Weights of a small transformer language model.
Size: width 160, 2 heads of 64 (1 for keys and values), 9.29M parameters.
Architecture: rotary positions, no biases in attention or MLP, untied embeddings, normalized queries and keys, learned residual scales.
Each number is 500 + 40 x the weight over its row's rms, rounded and kept within 0 to 999. Layers, rows and columns count from 0. Numbers have three digits each. The size before them is the row's rms in percent of the matrix's.

# down: layer 12 MLP down (transposed), 640x160, rms 0.138, rows 264-301, columns 80-159
# up: layer 12 MLP up, 640x160, rms 0.191, rows 265-302, columns 80-159
down264 110:475486407457534469526444502556436532543525457510510513550561431508542533511476488514568544579499472532505520516499477527468458531453571534511487550469481493512511539488551621452511482436501502530533477519553538496468507501513513541496466536
up265 102:482534485453543479472547496485574586516538502512429491483508535566539424485523517526447472456490428442545478482434512604502487481507495528524554455489496530541519432462517480473462569557498519490529527472492492494525468491491405527454548435
down265 096:471484479475448484486502451520550509529547535508563524526523469502539526480465498544443418508529511567470434506548442549486434514515526499517561503423456533532519509467510486545544494541489474526498467503477557491493444445505497505510519430
up266 098:495569546455478470485507476420507527451449428562498464536505532538464504487533581526554495497492439508515555442536478492455593461550507504490513473487517576528464507467531577472584436456540460521556588433487473503556432483551461546459475524
down266 094:548451510419532520517523544502538527489533483447539526556497517490451512531523473488454452496409506507406477522501495481471462499500516432487465588496476457525473510527456531479477471483515541541536502489498543547539513417497493519508459486
up267 104:496497533455503431499492524546478474544471509469515441401538496497476540500476490511523459532491452506498434588462444471544536497571504434465479554426445475499484485456417486520465432472429424516540521513487490491518516541522549464475491543
down267 101:505531494562545489446523435577512527501491506529490490510512550549493540591553504545480545508547528525544514521527582498429452507504541475506473507488488416557468460487433524507486433468447545489434532480576507546530493613518449431485524549
up268 098:537496499530437513491396546509456546515510556515503507503481516499503490537469490558486431459591545501555516479493501526502472470499466516463487532603489388413532538466460488449501485504528533550419448478507453541483494471611489509556507497
down268 109:504483461450507470480514462473565490482537484532523474539466473448431506473541548467556545515452461480427476529447549557506499415476488469459529511440520508598519500544510445526439497535468494469513463492454510470466448521467486556489471492
up269 106:457529516504507545490499515512562515576469511576508515486521494545462559494459403541524480487470483527468498531478519449482510549512523508570501474488451504573509456443444415443569514536414501463579530549470526456502519608548535541452465494
down269 105:505489480449487611497494527532492536505470535501517431436512470452504489534451533519520468557535460577509548523501485524458534512483472436503519471530434529437459499539527521448560507496486528498477503564568420469486561510481502458460461456
up270 111:594534555498449464502542460473427584542504486470497502484537468504512432574476519601538491457502544540546470475492452457447533510530554471516495443472500416568558509510508506497501533499505550535559471507448544460543517521564511503493500499
down270 109:517508470471537603480512520442516507482511589503462537523446565477523514553487501458513485541450553528564494463455457491501447444454452464462516509554501536465540472569522516477419531435487482533457483536473473488421528501509504550494490544
up271 093:460506551500473498452512528545505483475488512501466444508550527535407447466501452495501512523495504465459524525483460522569530470476419447417473406489470480485527504505442432503505519460557570509533574562504512466566535549420521462577465459
down271 089:491473481495539472509541547522491542498477536537531536443501551476482464509535489453482512536538495522561491503468550493457515509508528501453410501561542528468474563450479486478506531469521517526542520454526516480541451505504457566528477479
up272 098:504481444448483528572504509476515484523431473527500508533464543504529583443445505537463409520448468425573502478561514537430465532515558468482497431492542536515498454542518474548435473555530476488504521531416520441518542540467498519628565552
down272 095:483485517472467466585489490523499511481507473538499544556521523512546522543411547437511479474494373400437559502522500485480476485517516542503529464469491502437503567501471448562540491519487481531624420511544453505465505447449566510472502507
up273 097:554484461551525464415590505500542453542434554463534486523517478486528510456526492556482558423547520458494570539458482481524504512531523493470496508495574465461501488538513493379546475500415492562486551570496444509498490434451491508481471525
down273 103:480524480528568421476461576504566431516464460550390496488493457500504490550486462505524526411550466494440449467532474492519472517481500573503440537447543430536504509507479521452488500400532542519487488493565462503532563482536524516505451522
up274 102:462503491469480491456401519529424494440493511471507519547508532519515420566523545492506504474514505519474477553560525510447613547570437518486515502468462459466462469556440548513524473469438487532474532555471470469569514510543443537500476467
down274 098:517498485489495441525463430426495534449511477468530436470563500450502394517442465522536535588503528486498457495473463566416503526537558517501511559525560510444499489469494520570476433520560563480535474529385475544526490563495480495480509435
up275 104:610429561488481422500478520583400476477472525546567475516504474527403500502531420529441522459579526455455477509505494476426521440505430498491536438534524470539492524533544554490528463536540534514482530481497528491536492502550441582503481483
down275 109:485464503519513455422424481490540481493469498580512546473434499471417554583491565516526443455473523495532506505540512493495512524601485523479557445527571521557555525505463444604481483501522473599489536462473530471530463477463462553435434492
up276 100:471603532465468531529513451482523529500445515490511583436538511599454455522514444475473522488546474513451459536512476443584555471481465516531511516483508469534465552461426467462480481460452449540449574555444492542491509465468546541485523464
down276 091:511478514473475481494486421488462512436478522530501507450516492527495532450434516478481520576474469498544502470570500494469497467527544508532451456543459476448479450499484505431498569501534549471545508472457439436518528511559436496521492482
up277 102:485557540489504531550428477532409528532482540474411512458531446523534490488482463453483451517526475449479447580397464505553524502529556491457529457553545538526488536527507554559472546483450505492514489525500414497457529504528494454509492439
down277 093:514475465499470497446425481490556512526487493509511494585470529533497466527427478472433516503496500497472516474524477432453463562493428489553426536491514476507501434511506481554520492489523493558468517554455475499522493464507512517493455446
up278 104:553554541500538490488488471521452482451485494530453430506502518487601472513454592499500479493550469516519535517481551512433411523578571523471459539453582520524565390465500509486530422498515558487455482530543544498532495525481505520507437489
down278 091:497477498476500540525547427583440517542437445477497515499614547504584526469539554507526433516527514514449460536553506514457443458505477472482608496466494507527557507475530538512550545546496415499378455472554484492470483568488497520543461529
up279 113:503560462529538557503485535463463510522483511482551530516408508412554516570483472464451494531547462529485513429556503479459524467465520485535515460517529457522523476541432494551574508550467508493509517581473488431536447560512535522478493457
down279 104:515507473526545495473473454499533481494538529488426488490502536504510531551462504432501476494541518552527549432492518557514516504486475441507481523450553510504446550550588478501503551471547484480495509478534519565539523511529413513402566459
up280 099:526519402511473562526531415524531505498446561540482486446506499517478469542500458522541504506491526470459539399549475478558508471500481581534447496526493502529517521582460496472541469503514407494530494539583533466485521539528509477556516489
down280 097:516456503414532574505495536522413509464447484549548386540518508466558503504522487478480526525494563472488554534525507484513501493484514494542516537514439474470519418461435502483578506471466519508587489437498503523462502512455479485477448492
up281 102:537479465466507585419479412505490424573489508446521469470461466520439560578516512557511481534537405593511475492539533448536542558573509552496500549425399473531500629466487420484492493558503510518486468552509473512487537488453481477456496535
down281 088:513406519462504507512495467495465546466590567531375468543529508503565544518489516543479478512498535507469518460456448480475479479574556519523506510435471476542470513574556462547528461488491459481535441509538538540463549429491532508494475468
up282 100:517529444427485525546474507468577491512502493535463545455462526534526408516521533546486484531490547476484528496565527507479516484500498477544524520475513517584483445503469420505512414491533446485453500494517493581454520499520480490515561568
down282 091:558519437470521503523543480516504523469533519495475435566454540510470542484487395478533489432509490508463505548516559479487462491516502555544513471553480546530497455506433508510457455497491484524441505540555497522526495540529486525504568502
up283 101:557477493524551503563484562513447576508500459536525582522551514489485434518551499476556468551525521559508542494512476497476455452500467467555522523474581459488547522540510473489553575493491551514555489469527524513485498560554477506540470470
down283 102:466500541483528525553563494489532501496508542498507429490445530570499553466533581557491545539453520486440425457527517447485589529453443436459568499536547533525454502426529447532521528479527479532532545488469534479512487416535472482510508501
up284 097:477508516465470450591566523483497490528497441483507548450511501531476547501466477449476558433561554527495511487464534549467484495429526532466619478497476526574479484462500488539467575490445560504526473456483496588514481550567463568537513405
down284 095:499489520589452454584531591524481436611456486546480562506518505409445434509510522513491492530514502563581466505539519470457527523491523557513570495518526545503523510429471471548494502499487509503518541499552495529522503529517494484510546523
up285 106:490523523445589552476522470512479431503464495462527499401480603471500568411504565490545486439502533494459477492550470483421494483463461541534483495498500432512526507436544536501475467575506435540452441502468511519590548524528481531475500516
down285 093:532456505472472432460445454450446478498574480531544516474523427451498534450556477490584562486443521525524496528623420492544526524455524481552501514489526486528533535517514501480483459520522510511471443467445474519480556453556506461527494518
up286 100:551501551439558537525513506492534500561487521549523562411440508490423533532548439486560489552541574515493458474508497441550496557495523467483509502509476537502548489544474486519496542557474553464533474567500413494475499533576528534560474422
down286 109:494487425489502470517580533477543507515510518468437496548498523433516484550509402436519497463493516514498467508486431515519547521438447491555529539563495552486512449541499527492468597561541474496554470524479533469448472508493542532505458474
up287 102:497483425493573491486494537425463508383464524520465574491512517507489477414454492487487459503514423410504517485517508484492488536494505484553474493478518443457507433580439489541484461549511461461447510463491512503558424491561509469478440461
down287 097:517492466522408536499486465534515546426485518580485480449383458500541475504513518511516456493475513456507514539434447487492495536437485526513492481468608531456425472353444540420516494533456502531484449478497479542508488475493461445486479432
up288 094:465529499502461510546445493538528558422518482504563414492488437549511563479509503559522464478507526503466435443457443551494506477556539570555458481518595460514496505539513520569513471546460501493509484525473445436552498440549493476543516516
down288 102:490475453498502511529501490461554538501501556534498596461459527562515438503497480433487473477508435468488529518515547518557532566504524467478509454549470499513520542480533552537499512505465498577451426430507538478515537509471567571454466500
up289 107:553518577483534440465465511473422518530512518501471562542469566479519471525554507493485493528542517544543529472478477526487625484543506456541566528475552470500505501440501519581459452443542472527468402499454502512507482482510524483498536507
down289 102:505485481510485517406439544509504521487620502428428492498460513481499478491587475495441514533485519546488500466391524475497443510571474530500478548515487500531479556502516513520516523493429456461494499510476472504547463585519527533559535477
up290 095:534430534527522469416477540464569522465488395525499516486507445518466469523570518561480579482490566492484466497495444506487429479522541476479438564528509499518517468494522452538480561479439468498506468527465442541468538518510537452500594508
down290 093:464440505494478471487529547530491495541487518475527492532554492535477515509529505514483544539565504460439448460541572455456555523439541478498530500499517478565455442489553523487534482506478468567479484476434399465428480446404506498482512522
up291 101:466470482594525503469584522506574487493487400514462455556503530465465444514456497499493499531527522489528458514510478496497555466504559552480495538467490590528534491504468457436504479457482617450521540493516508467491468468472513513484558494
down291 092:510468511552479493485531515542542497480587495477519528535501539466537470526514483474521497497569449434523531450395490498597558471452504470507477545519489463478573416483538532438462487486576528533538496459517564438454526448470478510450512547
up292 101:529550550480543556498548513458565510578528484566500558517559491548463464509568451497592474499516494523513509497506414457558498554437423528491495483513430461472536473496484433465494494487465505530468499496493478526536457514516465572476517517
down292 093:475479485533473524481489530498495503553574458528577422466493451530487457519542472433565521446518475505532552500572482513499521550430535463548454525617445514491524510514494478477503486561456464550469464506522558512438553505434503537491514457
up293 097:472537584490507516532490401509436593424458504467526565422451494456478519503513560485515507454533525481527521526529582430436542471474532479505457516482490465465457472532501514551517516504483511539548517453535487530493511392458542487443507485
down293 113:494486525517500443605507483593522459480552443448490550547567564531535554473429510437480504474481466512547471534502521486499405478489573451490445510434499485542472471506475541569520461540520496530531499469507509481433602471479502522485524532
up294 099:442498563513401474473524490487602567444521459493605525511497452587451514454490458482481480495514553500536489531486443487505490449509504526533500467456499557547541470489462482416521509470441517468530582533511505554458477512554500565547520514
down294 095:398558569510489479449564512456537488484535476507549543533550501531537480501500523442553532457502522516445499507440509551462532516500579461558548492491499551518529555467517544555473556526478460485572525501512477481449460446476469502505541491
up295 108:571496577545525505457468485569501485491436443457476475501439450498533509484524531561612506502414501507547487501558505501497518485507475504462504506505475530554480524576533520510478468475433525501524367569497519467566499543517470504501491474
down295 103:486541464545481571505531462502411474502446511492434503552470452519466449588500478532451477568482526523555573495394549528529504500446427422520518503514549497571497458507500507499429497489434545464517538517450578501483526522426517472459451509
up296 098:472500520497520576434503435479535467499442498512479484481430495427493560511472458528434472512540423498569514458465525538518423484391416493459536436470531473527462531482454514421528548497456528516526507526446540546494532501591568526464510519
down296 102:491505550531560492498532531537453512484518519495486539505461501555482443479576546441413507482563530492457419499569495475526547528431450507451477486470601486550549493503476580540446504454502487520514519493473550529498616430489432507411488557
up297 091:557535446508569521499426523450517422474505551515482550386509506400580498547491513483562482461496496498531501459479517488560466462568527574488498466443484488458480471555473538450513498451508462461487464540496497497577485456513512477433470500
down297 124:517425540481458503497509435570505556541561489547490491498467521500454480460545500493465449539502461459434434492479459468390553488435499461525471469527562535530540535441514440536509498532511587499526545471521559511433539537440514473543506453
up298 106:567484519549509494517561489540492427502459539463507527516489502503482456441458484482502483406529588525568496531545526528557514572578494502522474493524445488507539560598543564534552383527518405481522546577528481508617484518548567512518496425
down298 100:529525486479464422481507497480462506588558518484457482503528501458466525515566402506578531517479472538450445557492495495583436528529553489524416503480499587470488567491538475528477488543504531472520387514494426518544491471515531539450462443
up299 088:478475486588508432544484471460468557490461487514468570522550521470459487546531472469539517473604449523548507483456517481475518470551486516500518465518439422470491454473524508469434522530498462479539470568572511534464559477427494427522449477
down299 095:443450477445465456636441498456501476578483493565459480534482446489544465479510508431411526504437543463495527462534547485536504474511493493466485454514492507560548514615474492558522492442530474517493471511455413499497527467535459505566444501
up300 094:452501474498535500523523483544455491516473539580513522481462486452516492485502575525451421489565465447494494537494479559515487489458547484487488465412562526509418404564485471426513466401524512467437498505487565492550567531485423490509597474
down300 111:493455451460496437558543538487431430573540460512539483501495516459495479523465522527501529485526563503509554526484533483570495498544477497535489495461560572440545419496549482488422504484508459490440560505490486506470632548523464493496468455
up301 098:484489575454573472467459533505530566495466481562506478476476467547474494437450510468454473530481584497483492484487496530470516506533524481512536446474519470498546409520435483523527473481509592590466465530510458506429499545506557494501506468
down301 095:491464526490544473517541459441505478496512493495501459509410511417529522470473539491511566473472554399511499513584532463530553492453531507438520468559486477516476510468468505512583451541489504500486529476534467492455502438572473508517487430
up302 104:442510507557532476458546501504523500468497450467503543549440492536566495532556578528495535580520560470546505499497453472463490474427467504481465532489484525576531485407505470507515462503440414543498477490537451528525504469493497526464443544